Each number is 128 + 32 x the weight over its row's rms, rounded and kept within 0 to 255. Layers, rows and columns count from 0. Numbers have three digits each. The size before them is the row's rms in percent of the matrix's.

# layer 2 attention query, 192x224, rms 0.166, rows 179-191, columns 112-223
102:212177129124076167122118142116144151094103163093135133092068172086120130090131104078100122133141111134152066183123143126119109102192148153140112079097142125136134079127136105112171093131124116087164146072116157149074089099127135108100139134116150179099108155133112115131170105120131092101064159114103116090116093077136132115128086073107
087:079094101141132151031162102132182139148135120092117102109134169184159131121074109109148185116107124143075181094156126106082102105203123096039149159122169102097130112138083137110155111077174147143130123166090174097077122152084109091155120116153144192140123138160132135125128175078149135095117138135073147091141116118145118187102106111107
079:100164206111197147138072092034101142171143124137094116095139102114117124173127144124090095166115122094126139126173090159120095153134108112114141123103101166177143182175074114192106134102113150130195085130146125108148208102081163124152081170083055107120116119089114161107165124135123089097149063110144129110103147150131164148138129131173
084:129103178153101107095152043110158163135134130141096145097170056188081144170157130072127158121143111118091126106096128119081092125131156131133133114108131076100146119113085196127108118167092143097120167125113115178176117118137127131087146068082141102114141150125135127088117100151110225156098152126153119120140135133111170106073194108214
091:142151071053150095125139115151118137169066122123108180131112120084135107071109130128156100154099138077094148107086152151139191096142123124109125181103157159132109079144120149107077094158138072124119145092221186082130108149174121147132166128131147132119123144186163096116109159122065163161109148151153126149145071103127119122089197145142
107:083106114094103122123139136116092072167128118135118137090121171069167099101140159140121104092143170137175142097094129140116086163133066126082138180182171134111135113140145174117089121152117118117105149158158152098068119123169117168104046083147182113192138123095149117124124156140112153115150177116118090175149118145140116098159168135113
086:160103097116123155142141106083113134100110112186090122078082127166121101105130158137144098097132210072146082131157152118114118103157125129119160152178126146127112106115103128183083143113146099161192173176088106128168199109091147077097230116115158172103113092112101130098135081106183105155107102096130142144132091144115149142067045089151
091:116159129082169070162117126145082113159139077144140154136123131133149123097104085131144133144176074153076086071131085192125192122135164153131127087127146128113119099141153137097155089110105136139149077138112131126123100123176118129119100171134113121131133162163125088173130116123092111113155100082143120150133117109139108111117115078129
095:105123137149156116115122123100144101115065147116136097146146177142121131104179121176070110123046101122150124083148137115141105095171147087127118150185141124086121107126108163151168180095106153163135133124109103084176178140113121137118062152171137098054121179113172169179126114099169115126139190159131110121124156183161123093115121166115
076:146130168104142092184117098048105153179156124087130104049149171129129165159098152126104149124127111150139122116150175095143129122168140117130081118120107116111133143161066104127127119162147063159073145136109070103137160140168127149141164192127131095107168161086120143111145126157133183145085067085144107106148112132139158181136115156134
106:129119255162174183153174153158132154103116108132125123091133111127127132127127171108144129138156161089131100185116135131155091166142138094156087070113127141140145162153143057169124096112164139140116123127101110133191117132118105164100144107126095120095166137127103131121130076125122166126150108141174107122105117155165149163091092087176
106:122133154143131161072128113159190157112082138150101131129137177096107143096158172135148145117105170154143159186147145191097140133104122132161093189123157099092169060153141119145079165104098109046099117116144138110073125145153120169121075116134110176127130130163151087155151210117076110116113156165114127143173125112151098091166162149114
091:119182104121102053102088125108129103120087140149212154114182212098094117104142185135090096125110159134097126142144145052157077119187120145070110120105140111081102169112152155121145068090114155184150119110092166127151149148104158114114094110176171072116120111113164114121104116151127121110142164070109140164145075119131130200148145128108
# layer 2 attention key, 192x224, rms 0.158, rows 179-190, columns 112-223
090:132094065127124118137158109163180085071121140093107088179128125100173180150195106185125144152090092110058141165173081189182172129141089121066145107118090067121069083144129101140070100106175176126114172116087158124125143083114086115095120123160107109105059103108183117139061103100164128133114129110112126144103109089120141166132104133120
087:136132091162102169075163118129110152104177118064150120123121126050160153116111136068150166121144118109100072199062094096132128091095105162123147112088176110125151077127141116061150160139176103104130133076083131118118179039114149174109123138090108102165088064164142122157164176119119098090076094136093166079106150115145108063135157146122
085:158170110118135149034151137124111148118109155138077161084096125156205137088110164127106137168159149135144130137128195135126093148151085212109157129189093114126125093120176212095096175136047119085120151134128150102117132145173185123191132166166155094139138142088107105124116117158122092134081119127122025123142168096127103143102151057139
082:134081177147143098169145118196121092224109117155139123155131143131131134134097072143166103131130156138166208099139080081124154162109092114138142217140087156124133136151137114112115106051141124102145102106132140094098124168039125121211163186149162116147168126152116115147090111083168198127129080193077112141165194143151116115132158143129
088:105218103172157083137113125134124157133174129132163114168165152123144164154114060111148162037136171142119083112139120101193156132114200090144135100073146103146143173120115091074136138120158132139105152144047109170125155094086133152110104106121121136092120121155130136117060153148199137148155114151137161105143112170123164106183154224092
095:116113162121124108114107082126136193166067166158075111140129104128067126167063093085144166073140115097123127130055121143125191123093118115101153132120118110133135158083147106107163143152086091095137096140151125130105140173049132077129138122096124116162160158212146122149108146111103123130127153154149190099151104157158136105145170162138
080:113177111107085114065119177189098114112123113103129139076131159119222129126127099146111147157129098141087154144171140164106116153135190145145160113120174116120164141133111163115149144117147123118087179106147110115077097067058110126168082143123110141171112071160136135117145084079159137179154119105152141164095157129176075125123140076134
087:129145096135122140158127128171149143137182139097118126117111142050098137116171147050188088118088116156139122186118064054131116115058153150088160084086138121101111150088091130148161127146120131143085143140130197144117102124133089146126135138091101198065163127123175163111124113145161160125118168124116116138067117066121107096141111170117
082:053107139099154092105129145130115121152110140196084185130083154156132109119091139089118112174134095204137137117095087090058106119112144170176132156096143095124186108104171142159110125119087102089120121099154146117121145115111098079149138191183171129186141075136147116132140188143117098111101112123156146135094104142157111130130130127155
077:207115096149138199096190156165045113058119118144146118144109143183138125080112057146085123146134142119171133103155140132141143140164095129100136151136095105203117137107126135156118126133089180148141173125079074164157095101092088135112123185098110146146183161136115173135132095144151091114113119180120098147147176143118127112119102117180
091:114153088162106188119117108098087148116098106143135098115133098162101116177147140166103093156045108112067161120181092147105125112156179123117141061130097134071108119177159129129167096129115131153148146059202067128113148152137114105145136143103144105121114021153110144095187141169162119159160137090128102166078099058131141163126118103160
098:152147092158113179116169118105114182091164120112114089122046133109130147176188048139121146147192157121151110132080116121113163153114192089131150060075173125176155071067126102134099119129118127142166154161099122136076173097153127108084185103141081134105141140120139122128098134142057148120147123097116119105088103147176146090066091130130